Weights of a small transformer language model: RMSNorm before each block, a variant of Adam for these matrices.
Each number is 128 + 32 x the weight over its row's rms, rounded and kept within 0 to 255. Layers, rows and columns count from 0. The size above them is the row's rms in percent of the matrix's.

# layer 4 MLP down (transposed), 704x256, rms 0.0438, rows 118-152, columns 0-63
size [ 90  94 100 101  99 102 106  96 100 103  92 101 100  99  92 100 104  99 100  99  93 100 101  97 104 102  95 100 101 101  98  91 104  98 101]
[[139 172  97  89 133 143 124 155 189 122 155 152 150 108 173 112 132 127 136 192 103 128 131  96 131 120 163 128  44  86  92 109 197  91 146 108  94 118 133 121  67  86 128  72 115 128 119  58  81 149 160 119 149 149 101 102  97 141 126 132 151 111 107 121]
 [143 190 145  76  64 102  84  85 109 127 100 142 149 158 139 134  84  84 115  49  83 166 142  66 122  80 174 191 153 185  87  73 144 150  97 127 150 101 106 147 156 155 114 190 131 187  47 149 117  72 150 113  84 113 136  90 152  91 140 127 147 139 135 185]
 [117 139 133 160 131 107 129 211 124 119 151 137 135  61 130 131 160 151  47  95 162 116 148  69 150 129 170 169 130 109 151 134 129 113 128 151 110  97 125 144 135 103 152 175 121 161 154 124 136  86 164 181 175 166 147 149 220  81 127 145 180 124 101 114]
 [ 84 116 109 146 127 109 122 127 196 101 163 178 131 156  62 105 152 141  69  78  50 105 132  78  89  93 136 188 164  87 192 150 135  90 126 120 121 124 156 144 128 123 157 149 158 123 141 102  81 171 102 163 148 132 129  88 144 173 151  95 119 178 112  94]
 [155 172  98 174 161 164 121  62 151  96  82 179  72 102 125 141 198 137 102 133 118 145 139 145 176 174 122 139  72 106 147 129 100  52  98 144  90 142 139 144  83 157 124 163 120 131 110 125 113 128 158 115 154  93  68 172 176  96 172 148 124 118  99 173]
 [109 161 111 154 116  94 106 136  91  89 133 140 125 138 136  99 148 113 130 157 113 195 152 120 132 129 173 131 131 137 187 136 135  85 119 133 171  96 129 130 120 132  80  98 190 121  94 115  95 103 150 164 131 153  69 136 131 150  90 105  46 122  69 178]
 [142 110 138 176 133 101 144 179 171 120  95 101 126 164 145 137 189 136 116 108 151 106 133 151  29 179  89 118 105  94 195 122 161 131 142 160 159 139 149 112 175 145 111 167 161 148 123 136 172 131 183  85 153 193 108 106 219 158 131 137 148 147 155  76]
 [174 130 105 141  86 102 127 155 187 130 109 102 157 109 124 118 101  40 138 102 185 149 121 107 151 139 172 199 114 146 101 164 153 166 161 138 146  66 146 145 124 120  88 175 131 108  65 130 130  60 182 109  94 170 108 144 107 166 198 118  81 119 101 174]
 [165 136  88 170 143 135 177 128 137 120 103 108 169 100 113 167 152 120  95 137 139 159 151  94  80 115 169 140 106  87 108 175 129 142 190 185 126 109 137 121 158 177 159 139 160 198 125 168 110 128 131  96  93 100 164 138 167 143 138 125  93 122 130 132]
 [120 109  90  75  96 144 192 117  85 175 159  51  93  83 158 193 202 120  84  80 138 162 118 134 116  85 159 172 123 197 147  93 164 112 109 130  95 157 185 138  63 140 157 100  64 123 130  79 155 155 148 111 127 133 153 200 167 142 175 128 177 129 139 120]
 [ 77 175 140 137 157 147 148 101 120 147 111 163 176 147 137 106 119  83 115  93  64 111 114 112 106 145 143 179 159  82 130 101 173 100 153  98 129 147 184 139 157 147 131 154 225 155 194  39 111 128 153 113 200  86  81 147 149  85 134 148 145 135  84 115]
 [110  81 107 192 106  98 117 136 106 130  80 115 109 121 138 105 146 121 125  96  51 148 100 161  75 130 113 119 131 180 124  90 141 157  72  72 103 105 162 175 114 189 113  88  93  88 163 146  68  98 123 137 123 193 160 118  62 115 202 128 151 121 137 125]
 [117 139 113  78 107  95 101 153 127 160 162 153  81 120  96 184  99  85 115 123  96  95 113 181  97 146 113 111 134 142 139 108 182 143 181 146  68 117 137 179 168 126 104 130 155 122 100 152 100 124  90 131  98 152 144 135  70 166 120 141 180  62  86 120]
 [106 128 146 154 115  83  63 172 166  94 160 136 139 124 163 120  96 119  53 111  59 131  54 116 157 111 108 117 152 126 124  81 154  48 172  99  93  93  45 112 141  90 128 135  99  88 160 145  62 165 132 114  89 151  98  90 138  82  94 135 140 148  83 125]
 [ 93 163  89  97 115 167  94 138 140  92  92 142 165 163 176 195  77 108  81 159 102 141 127 120 175 116 148  87 139 134  66  87 111 147 196 150 100 163 147 110 170 144 138 108  99 181  88 156 101 146 221 119 158 135 159 136  98  71 141 118 175 129 174 111]
 [184 149 112 122 126 126 137  49 105 100  96  98 148 111 105 117 183 133 215 147 117 136 146  97 116 150 153 190 113 120 164 133 124  99 132 141 106 146 110  96 114 174 162 134 120 115  89 151  85 191 140  61 135  75 116 171  97  96 195 163 110 160 116 155]
 [103 182 150 194 184 137 179 189 114 155 112 120 117  92 105 138 171 176 122 114 143 124 131 108 123 138 174  80 123 173  91  99 126 128  87 107 196 162 164 136 139 185 129  55 140 135 115 128  83 145 177 134 177 176 135  93 162  83  77 120 133 131 134 149]
 [ 62 130 132 128  80 130 179 121 108 133  98 111  78 157  94 127 119 172 120  75 122 168 120 116 132 108 155  87 123 154 214 134 146 114  94  97 145 146  99 140 100 131  93 111  96 204 129 116  85  93 186 101  74 174  88 142 153 115 179 117 165 129 190 127]
 [ 81  83  95 158 120 164 108 140 148  89  91  97 129 156 134 149 147  83 108 127  40 141 115 181 161  89 158 120 124 142 168 103 101 194 120 109  99 124 118 169 143 122  99 193 108 120 166  79 132  90 141 143 105 186  93 161 170  47 136 107 148 136  72  47]
 [113 149 159 112 114 107 181 122 121 182 102 120  87 107  68 143 156 130 136  87 149 125 179 103 164  93 100 178 141  93 185 126  97 145 113 143 134 146 139 138 119 130 164 152 119   4 116 115  58  84 136 162 133  87 103 175 162 141 107 143  71 118 107 124]
 [156 114 119 121 115 113 139  91 137 119 148 136  93  47  99 151 107  90 173 146  33 123 142 137  91 181  89 157  99 157 140 164  78 115 146  78  84 196 171  90 102 116 144 192  96 133 123 136  83 109 107 151 111 127 155 160  33 143 110 175  91 121 143  94]
 [129  78 174 136 101 164 105 142 109  94  80 124 160 149  95 176 132 149 135 115 137 128 116 125  66 102 101 214 127 139  95 132 147 140 122 162 178  61 100 111 146 135 150 140 133 173 181 155  97 159 142 128  90 122 164 115 222 146  74 148 158 132 100 106]
 [149  47 119 157 156 191 143 161 119 139 117 147 135 100 133  83 116 186 105 155  87 144 120 140 115 139 170 107 146  96 145 143 130 110 153  98 133  67 203 113  67 137 117 109 159 154 145 118  81  80  65 128 141  94 120 147  55  61  56  90  57 132 134 141]
 [195 145 116 116  73 120 140 184 141  91 126 108  82 172 141 138 111 183 167  45  89 136 212 108 161 108 178 122 114 152  97 120  70 128 119 106 163  52 138 133 159 141 128 101 130  58 169 132 125 141 133 115 159 148 147 131 249 126 135  93 100  53 116 113]
 [162 117  90 166 108 143 127 130 161 123 171 158 130 150 162 108 141 111  82 118 177  89 125  91 168 115 144 102  79 192 123 142 115 156 135 140 116  90 161  97 134 172 133 157 198 196 115 125 105 131 125 138 135 149  98 121 144 136 137  70 170  89 121 137]
 [ 89 137 176 146 162 134  85 121 151  98 152 170 161  95 169  97 134 110  60 133  70 147 117 127 204 140 124 148 161 126  50 138 168 116  71  71 147  65 154 153 119  85 155 114 109 167 113 138 127 116 176 144 126 208 145 147 136 135  83 147 138  82 101 120]
 [166 131 122 120 160 165 165 126 227 129 131 101 133 136 121 102  91 109 116 149 159 114 175 106 142  83 176 117 100  90 172 162 145 136  83 144  57 112 107 174 124 134 147 138 159 134 126  99 145  71  99 111 177 140  93 119 192  82  99  97 126 151 115 153]
 [174  61 138 145 164 150 167 110 143 122 117 178 116  65 136  87 189 137 178 159 119  88 175 122 172 153 156 219 159 120 117  96 135  98 105 164 141 106 180 167 113 110 172 146 165 149 128 135 139  87 117 195  99 166 115 105 255 141 130 128 169 183 144 123]
 [ 96 190 117  94 120 197 104 132 122 166 123 152 152 136 151 153  87 220 100 108  62 127 138  79  83 129 169 110 130 122  72 120  89  95 153  37 107  99 155 141 116 110 164 105  88 110 153  67 109  64 156  95  92 156 103 175 115 114 138 155  60 110 140 156]
 [121 196 134 107  81 126 115  89 132 134 180 172 196 111 138  67 151 104 189 148 142 118  66 136 138  74 122 134 135  69 137 134 162  95 129 110 150 164  77 116 118 102  87 174  81 109 169 163 104 118 172 144 106 173 131  57  96 166 115 155 112 102 130 103]
 [206 132 165 112 119 114 144 178 161  93 164 135 107 115 138 113 156 106 148  76 104 116 190 134 170  89 171  88 138 126  90 103 115  81 158 134 101 119 114 162  87 157 149 136 120  70 153 192 131  93 121 101 154 127 155 106 118  99 137 219 102  84 154 153]
 [157 130 141 128  79 134 112 117 100 141 151 126  47 115 149 114 117 102 167 125 197 102 169 150 142  81 139 118 164 145 116 152 105 148 163 111 121 159 137 145  91 128 135 122  80  66 141 133 135 102  98 139 151 129  95 136 255 154 162 126 120 157 152 155]
 [ 84 116 122 127 115  66 202 158 167 178 197 133  97  99 133 160 151 160 106  93  86 140 114 145 127 112 131 154 136 125 113 124  69 136 125 115 158 120 146 124 153 128 123  46  74  33  71 134 137  54 148  86 124 165 100  98 117 101 162 161  79 150 161 159]
 [ 63 153 139 203 126 157 143  88 177 182 112 158 140 136 184 141 110 149  71 113 206  70 133 102 118 193 148 154  92 155 115 153  85  66 162  97 116 156  91 140  46 114 150  83 103 122 110 121 140 108 143  77 172 146 107 151 149 178 155 149 120 104 124 121]
 [140 135 159 140 146 125 120 164 111 149 137 160 194 193  65 112 111  77 153 170 146  89 147 202  79 140 173 189  64 158  97 142 160 163 110 135 101  95 142 175 106 126  79 160 114 132 133 195  71 127 174 141 201 125 202 137 213 152  90 102 145 152 133 130]]
# layer 4 MLP gate, 704x256, rms 0.0491, rows 119-153, columns 0-63
size [ 93 100  98  99  96 109 104 110 102  92 100 104  98  90  92 101  96 102  96  87  96 102  93 106  97  95  98 102 102  96 127  99  95  99 100]
[[173 198 108 123 182  84  99  94 145 127 100 168 183 115 162 125 155 130 130 154  17 109 129 114 135 110 151  86 127 129 103 115 130  69  81 135 123  97 111 185 152  78 142 162 128 123 174 145 185 138 116 166 185 131 110 120 152  70 115 158 131 147 148 124]
 [121 115  98 104 137 164 130 120 171 111 134 124  63  88 125  80  80  88 100 184 102 130 124 133  97 189 133 124  88 162 151  87  83  95 109 127 113 122 193  97 103 157 156 116  77 112  95 108  91 133 132 111 172 140 113 165  80 153 113 169 151 132 136  69]
 [174 143 156 198  96  86 152 128 122 192  73  95 138 180 103 159 110 115 145 120 109 142  64 117 125 112 110 128 203 173 110 149  94  72 188 134 151 171 116 146 161 157  95 148 138 117 133  89 117 145  87  46 116 170 178 171 150 112 144 179 116 149 118 114]
 [126 118 111 106 107 120 172 158 127 118 199 102 110 137 142 142 145 158 105 126 113 160  88 151 123  99 157 118 188 132  89 180 152 167 105 152 155 148 164 117 104  78  59 177 147  94 142 141 193 138 104 142 126 162 161 119 137  70 137 144 101 186  85 146]
 [143 140  53  57 147 117  38 160 118 126 151 103 110 184 139 145 151 151 115 102 143  96  72 115 174 112 115 138 132 165 147  76 121 128  95  86  72 142  57 110 137 150 126 148  61 124 115 121 181 129 121 140 132 122 139 154 100 198 143 151 134 128 202 115]
 [174 156 139 121 135 102 140 161 175  91 162  93  91 145 149 166 153  79 166 144 135  68 148  98  92 128 162 128 100 155 126 101 120 140 105 145 180 152 148 131 144 144 112 116 140 157 108 165 128 149  89  67 113 109 121 104 138 197 172 131 183  90 153 152]
 [129  70 149 113 135 123 162 124 104 236 115 126  97 137 155 204  90 144 203 101 112 114 169 165  88  94 128 143 105 122 172  85  91 118  90 115 109 139 136  79 125 107 111 154 167 182 128 131 127 232  80 192 142 152 191 105  95 133 121 157 196 131 153 163]
 [201 161 189  97 172 128 181  79 187 110 151  86 134 152 119 169  84 149 153 138  95 110 141 127  78 106 122 149  84 159 124 123  98 136  92 112 127 136 172 109 185  88 142 114 144 134 138 108 106 151 103 104 120  72  98 161 107 113 181 172 122 137 147 130]
 [145 148 121 101 198  83 133  95 120 169 227 103 115 126 155 126 146 123 165 168 127 101 162  56 136  92 129 159 136 166 148 116  93 121 104 118  71  91 121 159 157 122  99 119 111 147  83 113 158 110 103  95 108  85 138 156 125 152 124 138 160 142 155 102]
 [128 135  86 143 143 112 167 165  93 208  60 106 102 160 173  86  60  93 122 186 126 131 124 131 138 165 130  81  78 166 105  59 118  53 127 151 127 169 142 124 130 125 127 175 114  91 146 157 118  76  85 114  84  51 175 141  91 125 125  86 125 109 163 127]
 [114 100 148 172 126 130 190 124  72 145 142  79 105 165 117 148 112 151 135 131 117  47  95 118 123 147 125 133 154  83  98 111 165 107 126 154 147 134  73 143 142  98 103 130 129 148 127  48 134 108  71 108 108  76 114 167 146 154 121 153 158 128 126 114]
 [145 139 196 104 111 114 155  85  76  93 113 109 160 118 140 111 142  91 140 113 129 109 160 149 160  84 110 142 147 147 125 153  52 148 179 121  99 136 108 136  88 102 127 139  92 175 145 147 181 171 102 135 154 103 178 142  94 120 181 180 193 123 165 137]
 [102 118 117 155 121  80  52 136 108  50 106 107  77 121  98 162 157 133  72 145  77 151  93 119 115  99 180 134 153 161 114 148 156 140 150 120 102 146 107  93 149 124 131 139  91 101 139 143 165 137 139 157 180 107 171 152 111 174  98 134 132 104  88 107]
 [130 105 112 125 147 111 160  68  95 198 150 101  73 129 204 159 113 121 175  77  95 127 123 116  95 154  73 153 165 155 179 191 176 115  96 115 149 138 122 144 147 118 131 146 138 123 187 117 139 129 116 139 144 142 125  95 134 165 113 135 101 159 143 156]
 [181 155 163 116 114 137 167  54 136 100 126  64 133 142 123 118 148 133 151 120 146 100 158  61 148 101 134 176 121  86 189  97 115 145 194 118  92 148 146 110 126 152 145 146 162 114 124 129 117 156 134 107 194 174 147  99 121 207 190 154 124 132 119 119]
 [114 120 110 162 142 106 171  79 150 132  84  89 160 174 160 129 167 119 141 126 120 186  93 103 116 123  85 134 126 114 105 101 160  82 225 149  97 133 160 137 193 169 202 162 146 148 124 149 121 110 117 119 107 112 134 124 105 123 103 131 103 144 202 102]
 [ 60 118 174 106 110 121 155 135 164 167  90 155 121 164 102  99  88 117 135 145 102 126 133 114 126  77 187 131 140 147  87 118 139  81 144 150 123 128 120 103 100 176 187 146 158 159 180 133 113 118  99 173 152 118 106 125 109 210 159  95 159 176 106 143]
 [170  94 115 142 101 127  85  62  72 146 115 122 162 128 132 143 126 137 127 133 113 119  94 155 165 203 152 155 114 120 161 133 170 188  82 128  75 133 138 122 133 165 161  95  63  91  62 105 144 134 120 122 154 145  53 164 140 124 167 170 166 153 101 158]
 [202 127 134  95 124 140 122 102 140 110 158 141 117 154 100 108  73  90 124 139 115 129 153 140 133 149 194  95 145 122 120 116 105 119 116 132  87 118 119  76  93 118 135 176  71 187 115 119 143 141 123 143 133 193 143 115 104  99 123 110 127 158 149 132]
 [196  78 116  74 132  98 133 101 109 151 200 138 135 108 137 190 140 131 182 102 125 106 144 143 187 132  60 182  96 177 133  88  74 100 131  78 113 172 126 142 169 129 114  96  77  98 159 169 110  99 108 125 144 114 169 105 126 111 104 105 150 119 112  93]
 [190 118  88 128 135 143 139  73 123 166 125 109 159  76 151  37 131 122 109 175 126 153 122 118 107 118 109  95 102  79 134 165  33 114 135 128 178 101 130 163 151 149 139 178  96 140  46 148 106 177 117 118 134 142 123 155 111  92 117 119 143 148 142 112]
 [194 116 113 142 107  94 157 172 194  90  67  95 109 138 166 138 150 105 122 131 129 144 183 144 126  85 157 168 152 117 169 143 131 123  79 146 145 103  73 121  97 163 169  74 147 101 125 137  43 106 101 121 154 112  89 118 132 144 133 117 122 122 122  86]
 [119 125 149 105 107 136 153 116 108  96 146 147 189 112 141  96 118  93 170 168 116 157 110 126 108 156 102 147 121 109 145 143 136 133 123 199 155 168 102 150 150 131 116 127  71 115  42 121 101 117 117 144  97 139 109 170 116 128  89 161 178 130  94  95]
 [175 154 173 102 110 155 126 120 149 113  88 182 135 192 137 172 118  90 104 104 116  65 120 128 152 146 122 127  91 174 119 140  80 114 139 124 135 168 155 123  65 137 103 106  91 105 155 137 160 141 117 133 170  90 117 148  79  74 168 145 112 229 134 119]
 [136 145 120 116  88 127 127  94 123 177 108 151 120 138  45 142 139 105 108 105 136 113 181 165 131 148 218 125 131 110 113 142 154 139 150 160 134 112 147  93 131 160 132 148 129 116 107  50 120 146 152  70 132 163 126  70 139 104 203 136 143 140 150 145]
 [ 98 126 105 129 150 134 100  69  54 138 133  72  76 124 143 190 139 104 139 116  91  67  99 115  73 144  96  72  94 104 115  96 157 123  99  77 118 154  75 176 140 124 123 101 134 111 146 187 147 125  65 113 166 123 119 128 114 103  75 156 143 101  97 109]
 [ 86  91 112 115 151 141 122  85  66 145 156 106 111 140 176 138 170 107 112 149 132 129 146 147  71 145 118 127  93 143 135 101  91  72 116 142 151 130 124 124 147 147  97 114 147 113 113 145 166 162  88  72 132  76 145 112 106 119 129 141 132 134 123  96]
 [137  81 148 114 107  80 127 133 129  79 132 155 159 112 127 125  95 172  80 173 100 120 128  67 147  85 209 167 127 113 156  58  39 178 127 116  82 130 122 163  86 175 139 121 134 107 151 154 157 121 126 120 112 108 133 177 120 142 111 119 105 147 141  93]
 [165 150 103  72 132  44 131 161 103 161 119 124  97 137 139 166 119 104 179 114 129  64 112  57 152 146 146 139 131 187 115  98  95 133  96 104  60 133 125 109 141 162  65 165  99 131 171  80 136 158 147 146 129 138 135 203 127 115 124 149  97 174 144 154]
 [151 100 119 137 151  80 141 120 183 140 129  81 150 123 113 140  62 182 137 118 124  98 112  93 122  99 107 131 202 172 154 121  89 151 221 140 144  96 143 135 150 141 167 185 144 126 142  51 145  93  66 103 148 120 162 136 116 217 177  34 177 138 105  94]
 [111 136 138 128 101 155 108 116  64 182 133 133  58 156 138  55  82  82 162 118 101  82 135 129 124  94 110 103 164 147 122 179 148 114 148 103 127 160 122 110 115 128 134  72  99 123  98 169 123 121  81 173 141 124  93 121 141 140 166 151  92 165 119 150]
 [ 82 127 149 116 154  89 139  29  76 183 177 106  82 133 150 148 128 124  97 143  81 136 125 104 164 107 174 109 135 140 142  99 106 149 110 155  70 172 195  79 142  83 135 122 111 156 130 150  66 155 110 149 127  81 102 140 127  82 125  98 134 177 107 194]
 [159 121  99 103 105  92 180  90 124 154 124  68 133 176 139 107 143  82 115 130 120 120  80 150  58 105 152  78 110 123 117 135 175  88 106  90 127 132 146 107 137  72 148 144 140 149 114 171 137 167  98 150  85 196  99 108  77 102 129 139 151 229 130 116]
 [141 140  80 113 128 139 116 119 119 121 115 103  51  71 131 123 107 179 152 142 139 149 126  83 129 121 113 109 103 145 120 152 132  68 133 121 152 104 115 135 107  80 175 136 149 116 130 149 104 177 120 163 125  69 110 209 123 145 139 100  91 140 128  89]
 [140 113  98 164 123 122 154 150 114 155 141 111 144  97 120 180 140 162  99 144 110  95 143 126 160  96 170 131 133 123 173 172 117 182 149 109  98 126 105 181 150  98 167 135  78  59 168 112 187 114 171 124 156  97 157 147 105 150  90 182  70 110 128 164]]
# layer 4 MLP up, 704x256, rms 0.0443, rows 119-153, columns 0-63
size [ 94 101 100  99 101 105  96 100 103  96  94 100 102  93  99 102  99 105  99  90 103 102  98 105 101  99  97 100  94  95 145 105  96 102  99]
[[103  94 133 136 135 116 105 121 165 106 101  90 172  93 177 133 166 141 155 190 138 106 165 191 116 144 141  82 164 142 125 143 124 135 131 130 129 147 135  92  54  89 199  83  54 136 206  95 171 172 135 121 158 130 156 138 103 153 139 144 124 158  99 126]
 [103 116 173 216 150 159 120 109 200 191 103 122 132  97 100 118 111 131 142 104 129 139 123 122  85 129 156 135 132 154 137 121 129 115  95 152 128 158 124 173 138 179 116 172 148 161  68 131 130 129 139 140  97 167 158 157 106 126  75 119 124 174 152 136]
 [ 67 185 141 147 101 133  92 111 168 111 127 134  97  31 129 137 176 144 127 113 125  72 112 106 103 137 123 196 131 169 192 133 150 121  81 124 126  94  75 158 175  78 116 111  91  70 137 119 139 132 114 161 148 139  96 128 106  89  93 102 172 129 112  91]
 [108 131 172 108  96 106 183 148 119 142 100  97 115 212  79  85 147 112 142 171 134 114 152  90 151  86 184 127  86 161 137  57 149  89 112 113 132 126 170 144 116 170 144 107 196 153  73 164 155 154 116 160 123  98 171  97 147 148 136 182 169 105 160 121]
 [ 82 128 183  71 188  74 142 109 120 192 161 123 161 114  72 113 116 153 109 113  96 157  86 153 127 135 164 108 109  72 107 170 138  81  77 146 162 151  87  27  84 170 129 100 144 118 121 118 150 120 152 149 160  73  85 126 150 128 132 154  67 158 138 106]
 [137 124  84  74 119  79 159 102 108 118 101 111 137 126  86  65 118 157 133 150  75 136  38 162 194 163 152  96 115 140 126 111  70 112 152 146 179  46 113 129 169 147  77 106 176 108 131 203 130 104 108 160 162  86 105 112 106  71 139  75 168  78  96 176]
 [164 175 133 155 152 161 108 130 104 137 112 194 147 124 133 147 150 169 127 141 148  87  76 122 156 162 155  98 144 163  79 114 132 188 115  99 101 138 117 145 113 138  97  99 131 106  87  98 191 134 139 175 157 171 126 147 148 207 111 153  75 125 136  99]
 [151 152 162 171 141 138 112 164 129 177 140 143 116 169  60 162  92 123 107 165 138 100 155 128 119 135 172 167  82 111 143 154  77 121  88  64 123 169 171 131 104  85  91  69 125 185 171 113  98  87  92 174 169  88  76 176 153  89 138  99 107 147 205  88]
 [ 95  31 170 107 119 108 139  79 116  87 100 149 140 106  83 101  68 112 166 142 160 166 114 140  96 105  52 175 153  64 149  95 137 118 180 155 161 159 157 154 127 132 174 175 102 140 136  98 149 117 111 112 147 133 126 141 120 179 104 171 165  93  86 160]
 [ 91 140 122 182 101 142 109 112 107 131 135  35 167 152 130  77 127 152  61 105  93 135 143 143 190 177 151 177 166  82 160 120 188  77  92 133 163 181 128 100  98  93 125 124 120 158 127 105 100  56 126 150 109 140 141 165 204 134 126 105 151 110 136 160]
 [127  98 115 155 151 122 110 103 133 127 131 138 159 122 150 140  90 119 124  90 113  79 140 127 114 133  61  61  80 137 112 170 152 164 154 178 138 145 179 162 114 118 128 144 141  63 121 110 137 108  86  65  89 118  89 140 153 106 120 102 124  78 106  55]
 [125 117 115  76  92  98  72 133 121  93 165 148 133 154  92 128 122 128  64 187 162 156 101 125 107 174 166 157 111 122 195 108 157 165 110 149 109 174 106 168 162 104 118 138 129  76 167 165 141 160  97 154 114 148  95 157 146 147 168 125 135 103 150  95]
 [141  59 204  96 156  76 149 135  73 142 147  80 154 102 120 133 116 114 120 176 122 127  93 138 156 115  71  90 205 162  88 233 127 132 140 185  94  93 107 101 137  81 101 102 162 144  97  85 181 133 149 104 124 158 102 164 105  89 113 118 137 136  95 163]
 [112 116 103 108 110 189 116  90 109 155  75  81 165 149 140 112 143 137  76 147 113 172 175  86 112 129  81 129 143 142 113  99 123 192 130 100 112 180  98  98 104 191  80  98 130 166  83 134  96  98 126 184 107 147 142  75 127 119 136 105 148 137 187  86]
 [102  83 185 166 129 116 200 153 182  91 175 108 113 181 161 119 178 151 119 139 106  87 146 134 143  43  67  72 199 149 165 167 127 115 116  88 164  81 117 143 123 131 123 138 131 120 182 114 168 147 134 171 157 119 152 103 123 134 153 113 179 142 137  68]
 [166 133 124  99 152 117 111  85 176 129 112 112 109  52 109 142 118 120  71 135 116  91 119 217 100  83 113 133 165 148 156 118 108 108 166 167  73  77  92 155 133 153 141 135 133 166 141 128 112 146  89 157  95 108 111  97 118  79  94 106  94 158 148 129]
 [119 101 106 176 175  95  98 144 148 130 142 109 117  77  94 125 139 108 188 165 152  91 144 118 131  85 100 166 104 102 137  81 141 151 113  91  89  58  98  94  79 137 119 109  89 134 115 142 141 133 113 146 123  97 153 195 113 169 147 201 112 136  64 130]
 [184 179 146 152 113  87 101 100 126 133  85 145 124 166  98 144 132 113 150 138 124 101 120 120 125 135 124 166 113 143  88 139 156 144 102 157 135  98 157  68 146 125 118 130 105  58 109 147  41  94 153  89 122 151 177 140  94 177 123 172 114 132 174 192]
 [ 73 113 186 169  73 147 130 143 103 147 117  93  92 164 112 144 117 109 100 153 112 190 132 119 106 195 106  85  92 104  89 154 155 206 159 103  78 128  99 164 152 115 157 119 117 152 141 102 101 150 107 201 109 131  89 106 119  68  74 132 166 160  99  73]
 [113  96 100 110 136 126 106 168 138 185 155 136 101 126 109  78 163  91  31 185 107 126 116 116 151 206 154 141 133 116 133 131 121 126 138 171 147 127 159 134 102 136 132 100  93 128 133 180  80 159 147 126 135 143 122 115 122 123 149 132 196 138 165 131]
 [173 112 157 118 129 131 144 128  74 163 104 147 142 120  98 186 157 116 165  82 154 160  88 120  78 114 131  46 117 103 115 132  85  70 145 122 159 138 152 112 131 137 119 145 137 122 118 167 149 108 157 183 176 122  70 172 170  98 121 151 145 153 121 134]
 [139 147 156 136 149  60 120 127  85 180 188 132 125 143 190 152 179  80 119 138 143 183  95 131 113 116 169 108 137  72 121  98 140 157 141 150 127 116 154 145 136 140 153 106 105 130 117 130 110 105 119 124 102 126 119 149  94 131 101 150 111 108  98 119]
 [151 157 122 120  96 164 124 131 123 143 112  96 114 116 122 125  90  83 145 140 115 122 125 135 100 118 131 156 118 127 125 122 190  62 144  86 167  90  87 171  78 173  57 124 154 135 114 141 176 131 103 182 131 128 124  59 134  98 182 128  95 172 171 155]
 [122  99 168 126 109  89 137 106 140 135  94 106 121 173 123 117 145 151 101 154 174 109 104 155 179 179 165 165 170 116  88  87 126  88 149 158 176  67 160 129 149  83 118 142 138 155 112 157 146 118  78 164 161 122 158  74 157  96 145 173 121 119 118 111]
 [109 186  64  78 130  96 187 127 146 186 179 106 152  42 155 142  87 108 122 110 127  86  72 127 168 167 141 135 140  91 105 126 168 178  87 140  90 129 125 105 158 120  94  98 118 139  73 138  78  71 135 129 149 127 186  95 106 122 176 125 117 136 137  34]
 [163  86 146 145 179  98 143 146  89 135 128 145 116 138  98 134  97 125 163 136 130 100  82  57  72 156 122 121 122 147 101 123 121 127 175  95 155 140 111 142 167 108 149 116 125 106  83 122 156 141 104 154 155 149 105  99 157 152 123 132 127 128 125 112]
 [ 57  93  46 109 114 133 192 168 161 141 130 113 138  95 110 128 112  65 100  82 149 134 150 111 102 141 106  78 157 123 129 130 204  77 100 113  55 107 131 177 118 122 119  92 125  87 165  91 127 127  85 162 174 177 159 140  97 140 154 137 140  94 142 179]
 [114 173 152  86 147 139 173 142 105 153 178 131  80  82 128 112 161 139 124 185 115 156  64  53 154 126 115  65 139 128 132 128 134 197  96 116 139 195  99 110 100  94 128 107 121 170  72 166 113 117 114 220 104  81 176 116 100 114 141 122 136  93 143 107]
 [153 169  85 142 122 125  50 148 127  68 150 161 127 129 125  86 114  96 144 144 147 137 114  99 181  91 140  98 154 142 100 134 147  77 107  90 115  70 106 108 179 133  65 151 121 113 195 102 107  98 177 148  90 119 111 170 151 106 109 168 139 157 182 102]
 [ 92 129 132  80 162 143 117 121 184 135 117 139  71 125 132 137 121 136 105 118  52 101 161  92 128 159 116 158  76 118 135 165 112 141 147 149 100 119 199 147 154 152 112 119 103 146 165 135 173 126 130  94 135 130  85 184 118 195 157  92 124 169 125 124]
 [163 160 122 140  81 111 100 103  70 127 170  91  64 107 108  86  73  97 161 134 121  87 129 151 146  84  76 102 128 155 121 161 110 157 152 136 129 178 136 137 129 127 117 109  66  78 149 161 132 113 102 147 178 114  38 131 144 150 162 139 154 129 104 124]
 [123 129 130 116 144 145 188 144 118 147 140  97  93 119  93 142 117 146 160 180 114 154 217 119  75  76  89 121 116 141 202  76 109 130 128  76  99 134 104 144 121 126 152  82 137 156 141 143 114 134 105 151 174 118 160 117  94 168 155 128 117 181 160  86]
 [156 160 113 132 115  86 121 108 133 122 155  71  88 122 179 129 147 142 105  69  78 137 126  51 128  94 164  91 205  45 133 130 100 154 115  94 137  96 100  97 120 111 140 152 118 126 100 108 130  87 155 146 121 141 114  64 161  79 102 116 141  86 158 104]
 [ 32  60 171 153 111 128 105  98 154 165 118 110 162 143 158 125 163  82 134  87 170  66 127 103  84 196  64 138 112 108 130 128 152  53 120  91 137 134 146 189 196 146 149 125  85 110 147  95 138 150 118  72  90 133 144  99 113 146 112 128 110 146 185 148]
 [140 148 150 165 145  83 139 191 146 149 151 106 103 113 114 116 106 103 150 100 158 128 128 111 117 134 119 120 129 147 119 171 124 151  74 123 109 183 141 131 146 123 165  85 136 103 113 192 170 179 156 101  92 136 139 140 108  77  92  65 132 116 124 148]]